Part of a small language model's weights.
Size: 22 layers, width 576, 9 heads of 64, MLP 2304 SwiGLU, vocabulary 32638, 154M parameters.
Architecture: no biases in attention or MLP, untied embeddings.
Training: a variant of SOAP for these matrices, 4520 steps.
Each number is 500 + 25 x the weight over its row's rms, rounded and kept within 0 to 999. Layers, rows and columns count from 0. Numbers have three digits each. The size before them is the row's rms in percent of the matrix's.

# layer 17 MLP gate, 2304x576, rms 0.0347, rows 1205-1396, columns 216-287
101:513534470482480524501470517546461448521501525451487478510472494486474525502504510508473519521486526538450523457483456484493512477490504506495508515497508537507495493496515531579483503470494490506522499485475493566525
098:526511456522523488502499470494501505505504505460511484495506510482532513517512500511510493487495487487486450448510503475471476449497455500474481505540537501508505489501459519509477530533517514525492515517563511504473
102:525492512506522516490527472473478487467462465501524503518555517498486472458492513486487509459536495511489526484506498497510516507448514495502485512494474510537501523501474473497482449517499467486551505516499486521508
102:533473503481521506496508499558460513473529514516482519537508478496492478489476562509474483548531489484495539503556524501529500464516508512472529497502454552482508527518491464464487505479479562487493488485462473484502
101:502524503542489547489533460470486482493515526484470496492479525510522506472529465515533483501493497450491498469480531518475493469525445512513487512487462539441533510520463497490467456514481517530516473539486527477468
094:502514538511553480543562504463496471490538458483474431515540493504516509501475512505523500483520509482525504484434486515426505473504506494516528524495522530510514467471484514442486506523502490455492498541486483555472
100:502493506470485466489542520512475546530510518489481497508469495516520512512511498479502470469522544489483524507517500501497511509504547495487508476500516510502514480497497464519521453530515479494496530500523481478540
102:464506496499516486487486518501522494473502551475491505505471577481472493468494471573509542494512549506488457473542513514530499502479535494498507518501474514514499507474509534527451477504500504468482467512448520554474
108:510467475488538546482476498490478471502466521492500495481475511513450470498499546531556524543498541468494429529511519563490497529510510473489487524504487510544525491442484535532465536481514495510506495497494487478537
090:530504470493473561512548473533491469475475523486547463481528489511485489492514475535511517530539507521509513504508518447530467507465497507468502504513470508495492494497494494483503506508520470484478532515519517493493
093:501486497487446530479528506522502530513515515501514485495476504478519478493498495472477533515540462502473527452510508499511499509467543539523482526497549555504507539481532470477521513473444518489487479520463531462521
094:478498519490481509539529535502496494413456478516488471529496484488535467523499501488504523487461513517518474502502500507496518510492485526489478518513481514476479504524514505511528532503493494473514508511495496534541
103:547479481518485463488510503506474514538550520495494484513484486500471482485508531522502501444496510471541456444525457508473520498479508498470520520510491495508458477493526551529523490484526489485473460516497507480515
097:480535497513552529528506495526515516496522541500490534525505492542418496565482462467498478463525519480508500510544441515512539498472481516498486505476558519476489534516490503469473495498494480469462535498493498536501
104:553484521518491521512532525418500533524473518501517464462494519557541466490481522513488454489492521466529515483469488463499500511520525467523469518468508521513534534490513491527509538534550505508504471494487522488527
089:517529488467504490501523511521530517528467534544479512527432524496508544521504494545469462500509506489505485519546528519478507517474517509468527548487499505509450473503474542485522460492505487492534562513508482532557
104:511453472503463530512520499522519512493459515469524487459498494483523481472486542500540533488521524533495514490474492494521496536510519502510459485529501472534486460533502551487512504501436493523460449510475543517459
101:496531504458478527504522469521486488500513493485506478476509499495483482470478474516497512488537512484485473489517491533502488514506506459509497465485472529485520481468489512487494535504536462531463496485478482523497
099:491460511479491527495439496535503469519449541524456504490456488498557488527519493475453502520510502454496496488522530519512489483491537492549502532526479507529486462467475510552499517520439478450506511468503508483495
094:469526510544499528547508507544523522488544500529490513523528521480458546504511489527459443509527467468477518468505518522504490493535516494489522518498518505480505483476489505495490515509494508508502547448534505503471
091:494465512482497506540422484512534528509518504493507508507502470507505511482551505469505481489498459491527485505509492540472556474489483500492515455516476518532507485549541567519484519465480526530481442545478541501473
097:526514532518468474455457514537537504523496477490458477465487501506479488466514490463527527488464497510485493528476523492471508473464522494539491534495496483465480498504481516498506483485494520463526483475504506487524
094:527522502543513504477513527487483515503511513514497453519493518499528521525470524489478516498526495516497513492565487482487540530435520512482506520472471483511529484533486487492537517518531529483497520498512554492521
098:500458487489502506491515542463512530496526512498494492546472494485510507533484461499459493484495454497489498532467510522498512463469562514445453513474511527471478484466509491519512500521526534495477538570478508553523
098:494469475511519464498457479466463536539501452509504479503555484482504472487480516526504494536479486519485491475509511500544459522496534512496534463460441473566487536493486457524543515486470492503498499511513489481516
100:492498508493490496479514503534498478496526525511464498529502480542537510516553486518478533501460500484487504510499545510523503462484482492499511527496496476510472506514506449470499441513516476464501497506517505466542
101:518503481502529522512493509518514486496543532517525474532500478471465517475505490460490550515467482482445511462499504484503507507516483531477520524518483527454458494531487523506493530517455484519540506466422487534441
100:497518534504528534487540480533474514506501525495508475489491482514487501519494533488521507485547477522509511503535532494505512487507518501488530554503500494488498482562477528493498512504509433505511508542487443517463
096:484448529508539527529476482514459531500518518508494535503480498506511501469496526445500463512469490506497525515476478473513488508490512495511495512528461464505456531521504490527481498490490542464562474509458465481528
100:467510494527495501473535494502514519501493502535503472525498534466521506437479444471532534554492516483529520522473492519527481492550470483502477500507504479530535492519517498546482475518511502472508552538492506540522
100:511512499507476469511428486500490537522464482512491464504448524456494461489487465499472503507502514469490515526475508480453531492494501414516455509510501544469513480506451504511445513504485525523492509471505497470512
100:542464492473517498529517478523510539516516520491530486525508531502507481491494519512547500517577511524504504530493483526479517478520506473446508499535506531495523487535470456511523531538498499505476446501503501512508
117:498537520517478575519488524512547542528545561434527466501516521472473523478474478529522486507573482522474527510506516480483438496514483480477529508484492537462463492477481555475501493489533529456516510518472501461482
101:506522468471492494483539472481488493484517482473523490487519536542473489499527494496493509448483532486508513512505499513481448480553508495490497458505507509485602484456481484487490473527479537504458500486519468493499
106:503483510501511459471523492485513454513507521516493464523506450481512523502508517490516513539498504482539510501480517477473508538465492480513499532503513503528468495530530543494531493534529475506509433482482467546496
099:504474527452491519460484538508513518533508505518484505523472523456472509529487449487474523507464460441482497481463487515517481552477528502466519461525494516525485484543512500504503533476466449462481502522508527472498
107:479486517496517503471521509543448508511534507492497512522510504526518509469482537486469514518509451473506515525486535475518543489462477508526508443470489520472499484503548442530533490522530534479476493516507487515504
098:523467498478522485486511488542473513546468472513519490551468474461483546505529489515485490474511499532517492555449522547507552497503485508505505532494557512492524519501498485512490501512492487503498499523481484494498
091:512534498451491501466503529518492495489550473477490519493451499526525478504480480513509515513468549514501509500474441492491500489504492481524460485465509498495510538499498482485494472496479487539478529488483509493494
097:538513495485507485475508495562513521522555464485471515469529470555531474513503469488501501498513538473442535506503486534528445481478501519470510460498497481465433496474489499491497545490486447524528530465527435514545
099:525540505467549493529502460509485507464499485489545496526494507529489492457512519472521504510510488511512450485516506514508521439482544518513514509521475535528487490510513517533490530511458516510511524571506508496498
094:480486495503522472456512501487476475501505464526492452495477451516498523513497489490524503505545536457499519511482501500480492509472514488485460497472501502505542489542492498503513435498505529537497504511547482532514
097:498537473496479515458482465525509502541460480466507511489496512525460515512549503481525480475475507513517498484482492459483480480511494498524473495502494490504481522491496491484471483538485481526517508473516473500507
099:460487503514509486479492521534504532496498530508479518487494513528479566506516496470515493545499493474529501506525509479545493460484460487502489512526490516497480489537479532506506500477481513513489529525502503520468
096:488496493492520530470510509492488537475509506505479494543492489435416501502560512504512491500457515511496483509485470460496515518480507504519494519537475532481550502516496542517519501490509512499481524505505531511488
101:486485536509470485488475467560467506525518501497508485497494513555518510495514520504434537508489501500529469496502479479497528492526467495548494480526484519496529510471456459474512458516495522495475494543479468521450
097:464445500532484515537523512465519505497497472452508503519499535496497512524453495502464487486524497508465497514493539531539507531545538470531522495477556500473491489477497489532505491496498464504463457512537513462487
097:528498516464502458495482520530480520513520469484522510507493536539494513524516480512470509486470469477553515525512482465488499518531538525492496520485548467510518523494473458534446513499528462508487477547512512521526
091:475524477511516517470510511518502497467516527446485483536497530457489521497507522476509489541490470500529530508487528493542468490508514483504533508461505483461493490511498475493518502553475486513514495485459531492495
096:493478480553512519487503586528502521491491513458484515508504463467518474496470475501495496507442497508496510509478500499497440497471490503485527521535519556498489531517523542541538512515511485499510483501483517524463
090:519515494536478505518483500536504518506461455476507488490510504483534499538484510498478516475522462522480525532478496469510501475521512511506511533473474525510532475482454484499517472484524609472536511500485514506529
102:496568476489488503517482482502523538484493480477480491506522527533527475499528456490464524526504516537505525448503461529519504499495545526498516489551537496493457498518484544515508490483489497502500479524506484528502
094:523509440478528510484525517558521453514519501523491487496505470470504537496495499534473456451499518524516489495492487494497513512541496505484531470468491527498497484544470543491486505502493514491556500509516489488503
094:457488520510495491505534511463501457518499511524517476501485456534466546473495510497538512470527466529502448489497526475469473479461501504481496517512477573436493481515507473509496523527536475504507466462509506507466
099:486527503540479518494524500465495465502516536501509484511483471535509511514517451470485503488500514505515480512494445493525485502502497494515518502497471520519514417500442477486494473518518529549470498508518484466475
104:494455510508500489519472479503510510522503498485527518519490532508508495493471523498443508505475510504525511535528495494508464471480495491509495540498515510517523505509476439510492483492499484493489500509479468481538
089:507499473470509492482501454495504503469519529507485514462516514480543489524462506512499497524472482457476506475466518473495511475475434531481484483467509490503516505445457469468465493506491519490496472505521470518499
095:480484495504520472451525518498492485478508465509486497526507448499454490460518508541479473498502492509505505520506494506523493530478553553473483496479514529519543499524523481501520510519509519496482528496531530516499
096:529526471508485474452487493518517498464516515494498479482466521482518499476528507491492496516499489507522564469561464475482490513473500470475515508512565505522492470484511462487500481481499543527522495515507515474520
092:481514457469493500517451476478507501439461516525496516473485500449457466476498491455496511546493469456530493486477508453508465483507471482527487537518476489495450460524506480496494433520509483543520526506535524470464
097:512528540506499507500471524501474519500536483452467477554517547470501518534502527527541481555506532513478555438483453476463521483487546484494507496478488478493478494493460484501479493560506510505504455465468472497500
100:506492489494480459499503526463526509495486504496493447494458462465501480481498498467537557491488442463481499474492510488488527503489508542502510496475545547535444529488501471496485464489490526472495501535539545504471
103:504490510520545499519481516472502489482486515490558486493514516473493509503480497517467490529513513510503473499497478520499479485505525496479483496524504507467529540517524474487509493537481496469517504485522461491485
100:512471524498499504531465504509485513469499498505494510538581530485474504506550539552474494511480514527500483539500533523550532514477477489421504471493510484528476499454514525481478510540474489502529456457509508489511
104:491483510471529477509510500449502489490468490490548496500489522521437493508445467542542471494502482512506478488506514522484529501457479497509475501523497528505528469546455507511501523513515487487539506481506513535518
099:495540504505478516467505500524468505478459517527522498531559493477503506488514532485471498531521517499477496521480466475515510508455495502539487533463504527489499517505491511471488499486475501485469516460483517489556
103:478492483497537494511494547472493464493505511511542479540523455498499492504449509500475494523518510468445467428505486532444525523501456492455495480480516535494523498543488527486511491482483485490510495522502479494497
110:516519518486523523499480457496472481525478478528453495513502515514545533459496478463480505496519480507516535529502506518467488460466495488514494488497509484476443528520452513557527527514476572507538533446519538534486
095:518490516478527507448509518463521501501524508502475517479458475512476469499519456503523496533525507476513489456518489490502508506544510480510448503471511545547448552486491473490483445509503528482468478508515501525482
094:525521517489474538425505493492507503453493471474526489503505498542488483526496504492457495548471497529488516498486475541497517512473541413497476504517527493479514509433512523502519503467494475492481480527483524522477
095:507538486507521453466514437509462522506504525504455479560537513507527487530492519537486504467500487441486521515494529470518498504484489497489514503441510495493530530493538555453483522505490525471505459483492465544490
100:502513513493533521501509526490491512498487501488474501532529537520510484476540466489508474462513482457539486493494491461490575497460527489475492541463548514505528584513503489456474527515451503493481484483515489513482
115:483492526476530476450511497501482480471475514471474505514512514505465468460545496469500525489515492508509468488526499478525508521496529504566540522511514501517532463480508503469521504513553499527496451523485515486516
102:462504524469449564492478516501447487477486536444483461511458505485537504500506475511519492502465512518560476490517546494501465504519508530515523515466546516510537493483454547499479497480479492491491467543528539485509
099:495527472478489501478491557517522506534455550486496507520497491524524461505507536510488439493528504482515535492482499474548492502497536497479539490463541496497462510474517513476483492500519487476510501499459481477506
106:534531534502506535502498499545505516478501479448528474488516517516545503480478507496516503500515524516497516460484526523526488507514534525498538516485509556546555545510491520531507488515527468516522504513536542503444
097:500496488488506486561495547520478480513509524497480459522485589515513514548513548503464467522503522471488517470507494483480498495503508523514548459498527509567506477466507500484492512451515532477506496488464460487490
099:537464484505524518523504505484496470463462502436505495464552545488497520501516517499483464459493496498536507496500471510530470515494514492507509499507454513499452477532501502548495491509508508485506477499558507530492
092:515498475520508464477516488497519501503519493481491537461517516502546504492479467558505522448478464444464507493527506521500540533549501462482532454474462524500484509514429482492499541491502507546490466488473483528500
099:491520495492542457479539515475504471503494479524498481516503511467459456533473526527532518518517510497495458473494453484516498504487506548526455469523441478522495500515469514469495510475466527510491481502488536472536
096:508523488508513503484482500490490460517446480483481481487515508432469537513474488509481480501573486483447500467456468499475506482540477507508515533532538520510480528541458533514490454438536491496494524471497460492454
098:539528523480491537527514510529533446494473505498515486443475484499525497541477519488461512534519540466544546476548504524503483485517497484502492493500507473482519487555497476495513454497493505506497514511444520543535
099:476475485499536477465486473492492510529496489465459500446495480559495518519496504506483487509519500472462505524506468488515508509508464493483476490512525449475494493520472498482485507512507496524543491524499425475516
098:509512500506483471504464518501472500493525532490528500490523492509480523486501488462510517521491537461507471489507482468539477475503481510566525509427492489522502517482531498477493524488562500480487516489480494499497
098:525472520504518539501482466513520518472512484502492462513479445506518521484474481515488491506519512535458509503506506507475509483436486554488499490503516513513503490497500475504495511483475529518515509515505504509506
096:487475489443512446535471487539481483504492506474508459490448491519489506459497478527503511482500499513476496501499520539456495479497469515490545483500488485525471482498515525507477555506463533488490455513499553481484
097:477470495482490481480477475485520488501517497484513497521491493515521464499476538516494500504518524507511496504489476509516483486488445517497474505523491514487480515509479552528497482512462512553461509491462514481531
096:471515526494479503479508498484493520466516484512455526524535473515541471520520477509470527496484474501466504508489521490498486512496532556497508479514521437499488539483502539514475500519514500495495481485505525502531
103:491508450452462509542519484509507491522497518468492482546513495510536500540476493523476527509478485444539515532495501529520511506511508490479484475579520531490491535472547462475470478502475446530490502464485500482459
098:521529501480528520446491452516519479528506504501500468504473487471486525484547491507515484518489530450467509503546484465470518507508507473471506506531516508517453470510482488532500479497432513458493506525491474471479
114:524480536451519510511480449446488487497525508512466437489517502490527518521507498504457460496502489472522519545472510516481512496519506517534524487516512510499474491488489487501504470472530521499523484495470495487514
095:481439510486517564484494533511436459489523494540494502525521470538550511491475503500532477482506459483523512461440491500493507502500529534515538507501491508502556543500481509511481523465534464532473485521514538507530
097:499527500489495502486529491491514512480486520546480551515530462527489489561464532488491515528462480538479521505446498485544520477457477451459503509506491532521533511471496507485494509522496485494466482494468504545551
100:488520498492488441461502501500589498519464484506490488472509531497533489467558528550509511509529521537522497454525508525505522505485493501484452506483489506452508491559502450516488489528508468530542488540502451510467
099:483521510488454506485501542474517488512521511469485497515493495512496508480509486526468484503501478504460458497529517530516530474518506504517493512528525512450557492483492517478484473507521550516549505524490486498473
100:525523504520561507504492499496463476501473525475480463547493474484493493538494543508499499500480471453533484460462453512503496472528473523508520487522481493521483506528497485532497536525532490502485485504487498475490
094:473516526489474520521535527500486502535510495532475474527547464551503503528514491521467523440502491518497458514526467495521501497478514497515475488517499493486551501541498517495545520529505531465537497502471505504519
107:480523517525537530477510497520529508481487484481526480489488512523511510526537480513479498509523523488524514510475526493507539494454479511542500530496527483488510484534504519503470474484527506479492514485484539529530
096:528524507529515456511493553492489497480500495483503531502478456470493495538508505488486539473486524477511559514521527473493442498470470501527486504472476485552542493527526565514481497513476497497476485578488547506498
096:528505524525500542478498508485473511534516517514485506482505478507505487474519503510490543508492469512502503545520485504482490494515474514498533529515463507509473489499507496540566496524499535475470479487498439486481
098:520497531485507537524482499464499511494459516438523491502508468501507487498513520490526477484479517518487474494539526540509517493500570500497495492530520537487490505503505510499459513483480490544546511504502525498509
100:506475534547535529522478505549545516498480452506505506486508494474517556465493472509517482491513504526504452534513522526519483520493511484509448505484502454517496501471478490500451555523531504465496501471504519447504
100:498492518522507481501525462524500530489502499522540512503471464535489536498522530500513487452447468494451507514517438457497545521506488505524537503565523520499479556453491460447487497504486528500460498513532485466478
102:481486526471521480467449506510516519477507513501503505478525541524478525443503454523465506495539459499468489510498495524491452496548503470520525573506503513564501462495485475502559507497510497469466513529502464554474
109:529456494506507509513524504522472519513478525492491478504493522463495516466483495510458497527503504515508496486535486516491480523514500518526466509478504468507511511498460468529498481487495475509488458476531465483533
099:517530512538491508485501534533525480509519492488476472517474540500517532520519514460467477463480505504523547497519535506494469482471519508508511506494504525514455481517474482514508544499494547501465534500501542481458
103:506485519477508464490478470527505505473500489499493475525519481487471496516496536487456495514505519475492512530497477534487536494545495517546508503510453475513504519544500474476464478527472479471532453485467434493431
103:523506511535496488488484468539518493542500503480481474495516517477525522511485506485553449506476495517502539507488564500474486514478477532471528529522501443532483457500429488470484517552486539523499469507500480470538
098:524511475484485488464444516478487495472504505503477476516485518511536485489534515513511496431521507505531517496511531462522533527421507508511470479514502526490516477494498477494494465528525491472473542513488517475483
098:504515489501507504447525452525489488551475520442488512521500502498499495491525559487492475486560474477538509481470533508523491418460491514521513472554480479492517543539523483526529487494514481509506568540491492528493
104:507488504493510528537523487482492508497515513507479433489506468499506506546493495522513528472507515487511484469543471461505523472525511501512491508505462496548506488529471475486499491498509486497462491503481459534540
099:439497492505513491502522496566458519529511501540481539498525500520513499511504505527532489549512444449494480515496506517544510519509541476528478488500504530502537503498487536501527499507531504490436503528525485508499
096:507504493504471504487480518499554480518513488487484479547559501493470520528561496502491513526481496457528456492523515486476515480460468475546503437530462534497478471473561481530499503538538484518489521478488488453497
100:507468492456494514480515504529488501477565500450479501478487516496493516446512496517476506505487512505493531482537491426518528486517497502447515541430533538517497493505531485510474505517489469503505504487485515527489
095:497488516507524517453501512424521493489519435506476476502460507541477505459521488508530456489494507502498513462485504511503474518448521477510503484504487458568515489511492508526544476497484435493504487520447477485494
088:497513501513488500465510479516506533467484483493544486447501505474553488475522440531501507540473490451484453493493513489518479494517465494494470526511451506494521490493473462495506482526495504479508482490489472517511
098:525444484505528520565514515505495494490495513515486527492539461499518471515467495507504501512502498475471486544491487445494485513534493520504451459493548490501503442534481517499526473468459475494462504500495537510512
103:511515517501511520490483511502485514482504496537592501492502477460518491502468522526493458496503491490534519498476500519482489460524502458496515535520508509541500522537468533502518511506480501527497465529518491497533
099:478545480534490463477491492492463515511521468498519489507474530493506527497485517488476525510545478504471489527485496445499495461497515521512464510557441529522521499528487524488506478500476491503461464480542484484506
098:487466519484451496458492496502523505535486540518477513537535514514520514493508511463500520492438516473520501553511521458471514493476464499449495499527471508475505482500492519497504492458522557469511499495461514494521
095:479511476489531494496513529470520499509496511517519499510559485466488497485500523502525521530517475525510462481549489513538471483492520510420504532505492548490500515540499529508458507485498514490481517496469493473498
094:492503514477544529531473494496510527480475484457495507503508494546487504537557509489502484526503519469533455501511479474516484514510458465545517509461482486526495515554515501525492500569482502508496529455486520491466
099:517514491474478515503513490505519507479573491531513507449469505509459483530473508486521515545468546506544471518519515456472482525485524530505519527511527558462517501487501459505544487476488528487508496485486480444496
104:479509513496495474488514464466503469516510449501492500545567515498525470496509484499513462473502473455487474464452515520495448490474534520503520531492504528491535548492504505501481491506487477467484498516494532465540
098:473468475468522508496519529516516524475504463536515492494518496501480473528524482521489511511547516493502561480464513485517466545468531496510458521487523492527522564523432500541506465508471504496498538505504512512531
096:471505505493502474498471504479483505477531508508561528502480505489535481463487521498527520492494477537462518509501532511482521516504533477466482530485509498558509485452500490507539527489539524469486500464516502496562
097:461501474497503466521509509549509490517503460507530496507494524479455441476520485545477500529565498532488480486477514498550469553531537525496518507504493469540520494448486501485446520487517487471456463511449472506478
099:497486487516558505461517488488527465515414511493494484459474478496511507527509517471467518485524521462526481488500527478530458478490491489508492505495509511502499533474545518505515440435517490493514474546534470532444
101:481504509517498505479476507500464466501511474523502445481498524527489495494446483492494503510497515483504495445437491522490475465478469531501528536500528476497505491513507503485530513499493518489487488451465465519548
104:523451508549486513486495482470518472459448470473523507461524513513482499504479524526516495459516532530506481510558497512491512509504530508515552491521468484473508528519510466542539527525505492475560510474489523533524
110:587484475464492475507466473539485510461530505509456487534489477473483535510508511507503467489528548508528482504469553539485515491531493510542468517532460469530520518501516463565533501495533492517529539482484520498531
100:507521458496498529473574533511465527483512472508479465512525507519484539522489471490462490477538480460477490471475523447516528513516504486500493497496550510517510440498498497573497514447512490478499501549497504530535
098:469483498511517503472479483501530491505473486512498484478480497500540482576473496473491518532514475478506502481499501497543507498482539465474510513489509502519532486507532484493503487586478480536496551526469525525538
108:478505479509519484480522520485483480472494472497456485520549483520515475509479495522500471427442507510476476517541492473528531560546524470550457471537503478528508442508487524538505494468500466513510477497547521551469
102:486463468453539501540475491466480505539464465502481482516541512490480508456521559514461497500467478515529498486529520463534479532499498498507508506535557499519518505476455543509535501463494506502487482498514478490517
098:493467440496522467469566538531535507499507489491498461543490492523503454519417510496475501493526547475539506567560506468552534519497485529504515453527517457516487494491565492456482469479487507498468447497507501475491
100:546524497487507522460489506510506487462444442507487485486508467477464443491524512497498513508500528475533495514504520514538485452472488527466525479514515497485511503492519549464494530458501494495514495469506483434518
102:498500500497520509504510483484512453508458447498465495537496552471540501483502522512482487534506523492462500475459521463542513508497537469485462468527512484531514500500457499556470465560452480498478492541507443477498
095:506515492510510476476508470428544464517472552540498476507484504484528522524532497506490470531503490485475531511497491452514538489473460462508518518511509470473468460552482499513445440523518512499454512509550513526506
096:497486524481476565505530507490496524505473492500486512466538534518512479487544479514488503531531512521497484494508514469506517466444506500484490482528499531479486492527533477476492483522501512548512498481487495454493
100:484500540519516495454453491496463517521533515475498511504488478469499518501493493527464479523485475516500504470491492523488494482456504519509479463481529481503528514492483469517484559481466525513492502517464457463495
101:511517508526513447554510478490480529469508512474498467510497450512488521494534530545531571500506488524511455499484499529497538525476507478485470489542484488473524563555523494521490490501466471512490492525528468468517
104:490520487501528555492500522523537519482483452489471469483494468493541519471492448508465525494510496488461555436491504500521440504469501525506476501497452450529481494531508534487487502515462551500484524505462522491508
099:534539482495490473484529559546476499514537477490483479475467477529488502480486488536483539503526501461471475503464520508495493447481494455555493522532514528510510452520504481503506499479503477525506511545518528491483
100:502508475482471471519475485469505477479523515441499513523477513435499520539534532526503514461487498483499448562514509520507520518530513471483489461440463442516492509504535506526548484455511491499521510504479508496523
101:492510531539468487512578513521496519502524509482465530465504509499455554472517499408477476456493507493477501538480533534520504498500512503511501487502518526497512480516469466536498509482480510478493498537503456492502
095:520521470505529470541541487514524471487478524515485495443509508475496483512509506519512481471507491467492488569540522512453522456503531538494491504501517510567507514500487510519515531503493515518498487510519486516537
117:471568508515491529467538517480472514496515477521491453489496513462489490535486514500538515534501523461501504491478543503475476510464508511517508519532488489528506523506494484497523514468506481497519517530472505482486
097:502478484487525510496511444495511524487511557479521482515526497571492539499469511558498486501484540470492519516465466499508532522510453469496437489440535524518493476501472481510510498518488481466503483515536496515473
097:493511487473460526484490486510473501499488477495491504550509508518467510531518485441518501500512513514478504514500487520512536513505515504491492543479529512509540539525490485506516472511460478523532558479499549517517
094:443510501523525600444515483472508488477530498532497511526540521520502501521505524541489479492550510530512503495539506498523527534488491548489442508501502485523505463540485501520482499523525472467514535493491530471470
094:479520505540555521515545495533487491487523499515503508524504479501475471485501532502474525497534448517458495507484492494471471534460479490489548538496515510525500515506471510517538441504509485478474474508517484470467
099:502531497543544513477510462516457503495510454518513461467527473520509490483525440512518537515497499453498508555517495501497476478517484473505508519539464519503510470507501518486523464454485497473545548530518471547519
096:440528529519500498461513488476492523493550535461494493525529518504494503551514512470491529524507535494476522476508532523543527495439460489464508521453491481504526463500527546467468484516521494479475486489504515486487
102:502531519486492505484529511492474496483482500480467468470512455544526480532452526518486515502499517523496508484479529490549519521447503479556520485523474467483498529531488505467516529505471493515489507486483477496522
104:526465531479530499510510518501509495504528502494535454506513480521507493502512539507523482491503475479513447456502505534570504518476472481515463486462530499530490446503490491521514490497516560517496532466516519502538
102:524517490527522481512527503459501501519481493477551483505490501476526506515519489475492518494502550516449531441478477490523513467496456485536498535485523499518555554495479501511489530493489501519523465500505512494544
097:496517523525447548472479510514483501502489506473491493563533496508519488510495423479500491488536493481509511495526474493521487515500536501511507481476541485510473447437475460517518528492480516501456522526514524494522
103:460526488500486522518492444475496508448474491480469463495498480541553472516467517512497531485505470463497532497493533514477515480467481526492481489493487502508523495513501517484467476439525520513496548484451513448542
099:471473474447532508471487503514502474542492452462450461522488506545487494509470508517477511475491499513527553477516524501485490540440506523494466477519472486542468492488547456514477556525478487476491497494539516519506
099:483518506503536507494464480491507562498496501464501453507544530501441511506495520493449499511495523471539513516478543526498541490540544495547549519480509488477505527500476478499443481528528481493480474538508485509474
101:484500535497453542503473486506491464478484442525473490532514483544510449527481506501481505544495501482523526459477527465500496538496528523478473504483507536475498502488485489530478518493539515490522470497448451483486
115:502489519475520516515500474486465484482526525511533514490482534514519519489481494508502523462492521500502511508530511488512492515516519437478490519505508531507465433489523526479484465486508495545550498450500484508502
097:510531509508465499510467499486520518520485514477512461461464532466530473498513475527528504519487511515531534468493499504532504512489519512501476470469490503473504503485492527491502466493492495519487441529525475493511
105:497484529446529493512507456496486487479557507466504519513491512475485456515474479527484539525556490486477489503487456497534511528528480497502488541532542485491467478521526533469445460463499548495531518502461503502509
096:566476461485515512470563502484510477507515527503508486472500509495496512511524515531533493506496515510539472504503551546551496501496497500521494478481508525476497519539482580541513509486479491500511502475477507476499
098:552483511531442506518472505533453505470553495494542480493480489511473476501540521530475530543529507470480563444486501466511524491485528500566512506546495539479465535519498515517491512554459465526461476498474485483537
107:505508539554507472481503492499517502519485495515477465485512458496495516475489504493556526474535485480514485492485513454513526501514496456523518509509492500544514544538504500525491501542479510474509448503487510531474
100:517534495472504534499482434489479476479512496502476498472510459515491489488496494511480511501475518482523513472462478541494481474442478508496534473471484505502476501473545483512523517529530483481485505553482494488493
103:507493472501449480482524497511543528523519471491498494491518526530452502561509480529497497503493501484499523488511515494510552538496467518499482461491494521533457492484485509524509417512539460451507515477492531496498
099:534525499512532473507522493493526514493490485489485525500503508520535517532518483480506494511505489487502503495515490508550492505479532500526551489507451503467516470559485531524534503494519553505470534499513525483480
098:480477511526490503537516509481484533490481485506512508510459483509486501473522512509514513447515485498491538518482484525517497554515474481508508541524477486511471479458497504527493480473516511548518530527501533483511
094:509517552495443533526540500483523484506472482516475514507529525503467552542489519485467511506457515481503520439465497491494487513483510521468508503459462478509499535481490568537476530553493506469509513505498520468501
094:488509493511483520475451499510488500481522508475539499498527504483508508529533517514489526556570500532521485488545529463456517500502493464492510484481500530495499465521502494490535513530501480513487489470501471514472
100:508512474479519487508519507512454443485492503500477495534475478539531519523511486499525487518510494519495523480547482481485490488487497538478482486553468573501512475549475507473514505496508494462552500505508553507522
094:510526490510494496464515514466495560515537481474498487464509495516524476537509515500530498463503525510502502561514493495496497520502509514511493451428509480491484486499467496496465484497465476446511497447537503503501
097:475510505531476490512520508555520491539519500493505462506508500468536537525496490539492476523441541494481472454455506518457475520491531468491477518484456427464498476456487527498466494517476471535512535516471494541490
099:535550496452521493513520530525488544501469460504464503498499464532490500515497515511485521517515496485517501519516488516477493478492476494518512510548487508506497510475529471517502520500482483486509528464451485525519
096:508472499521529504456497521479536503504478547508472508490516491549479513514520471544509509496457508502552441455495505490494495524497491442509486494504496502464488543547499478503507591494506490517467498478495535495510
095:492500515522532491521493485484533467508489487498528482459478489522521446532501488549500516516511469481498466525512503502495489470492483502448523487494517505515511512503499508537529507515495482502523487514506508500486
099:491513485519475480482495535491493508522501489520494466504509485531515458502535480510469522469552555499517499499505489491501460495484537493496482511490536559534501523509475524518482495502446487541484521519498494508482
100:464504491509499523492462482489521457472476479517550520471503489487497524482523484475488465495494547481538483459518520498530513513503493499486533459516544515524460513541500510494484525508496515455484497522520497469516
102:491473519490472534484484522505485501528469548476484472495486459504500481491451496516535457489495447501473484454503483483554546530453505506526477519531497448501483501497496530520514480516525519510527518485474487531516
097:500476498508511529520521486463513540516501540533490525503494478490499456499496538531479482491481500441518500531524545487425515478462518533486491485543442487487492473536485462514521495509503504489508513502515517504467
101:456519457471496447484488553475495494496524489477508498518481523481493507512552479535516502515496509520505493497492505506462498485472484503470508464518490477472441503500510478488493517497492487531517460534515483514485
101:472491519484485459496527479501516497489499441477525538525500507524475504487506514519479483492479502510515518507511506503545502483509501519519496468564514536511520528507502452471484515493474489532474498514476479485469
105:509514521494516534522512531474494490540482449460494472509514462494556496507522495497449494502513475458486512486494513510514540529489508531469520483491481493485531492491456536525503478512480523467508536436520514510481
098:478489505498486463509482523497486491496486526509545468530494485486549519544472489532448498497498482463460478457458490514502475513473526523543457506488483493490531489494495452519510483532502541486495487519470481528475
099:472493526490544467551520508464497519547528491521481482514521482531498464507495503528505485507531484508501486473517434474508521483455489496450481535537481504484476475518518496525476491468491502472449477516477469491549
099:500512506475516464473502466536461499473488485460510541519478424461500508449517489443505446531495473473471464492458521504474525505503481524491490480509515519473492482491508453536483487533480514507498478475453488441530
092:510491531500532494481480524479533470541465486527508475503460497497474514511507457503491488483536525521549477515528512542536537493473482466555492527505469461525479505445500524507525522495489502485510486488490531469478
100:489519502491492528525517544505504483483494505442477520490464493487497472440493512512507514517529487473481462497524514478522489552506468481498494473506505472476462512499492496530477511490528481483512498480511508555494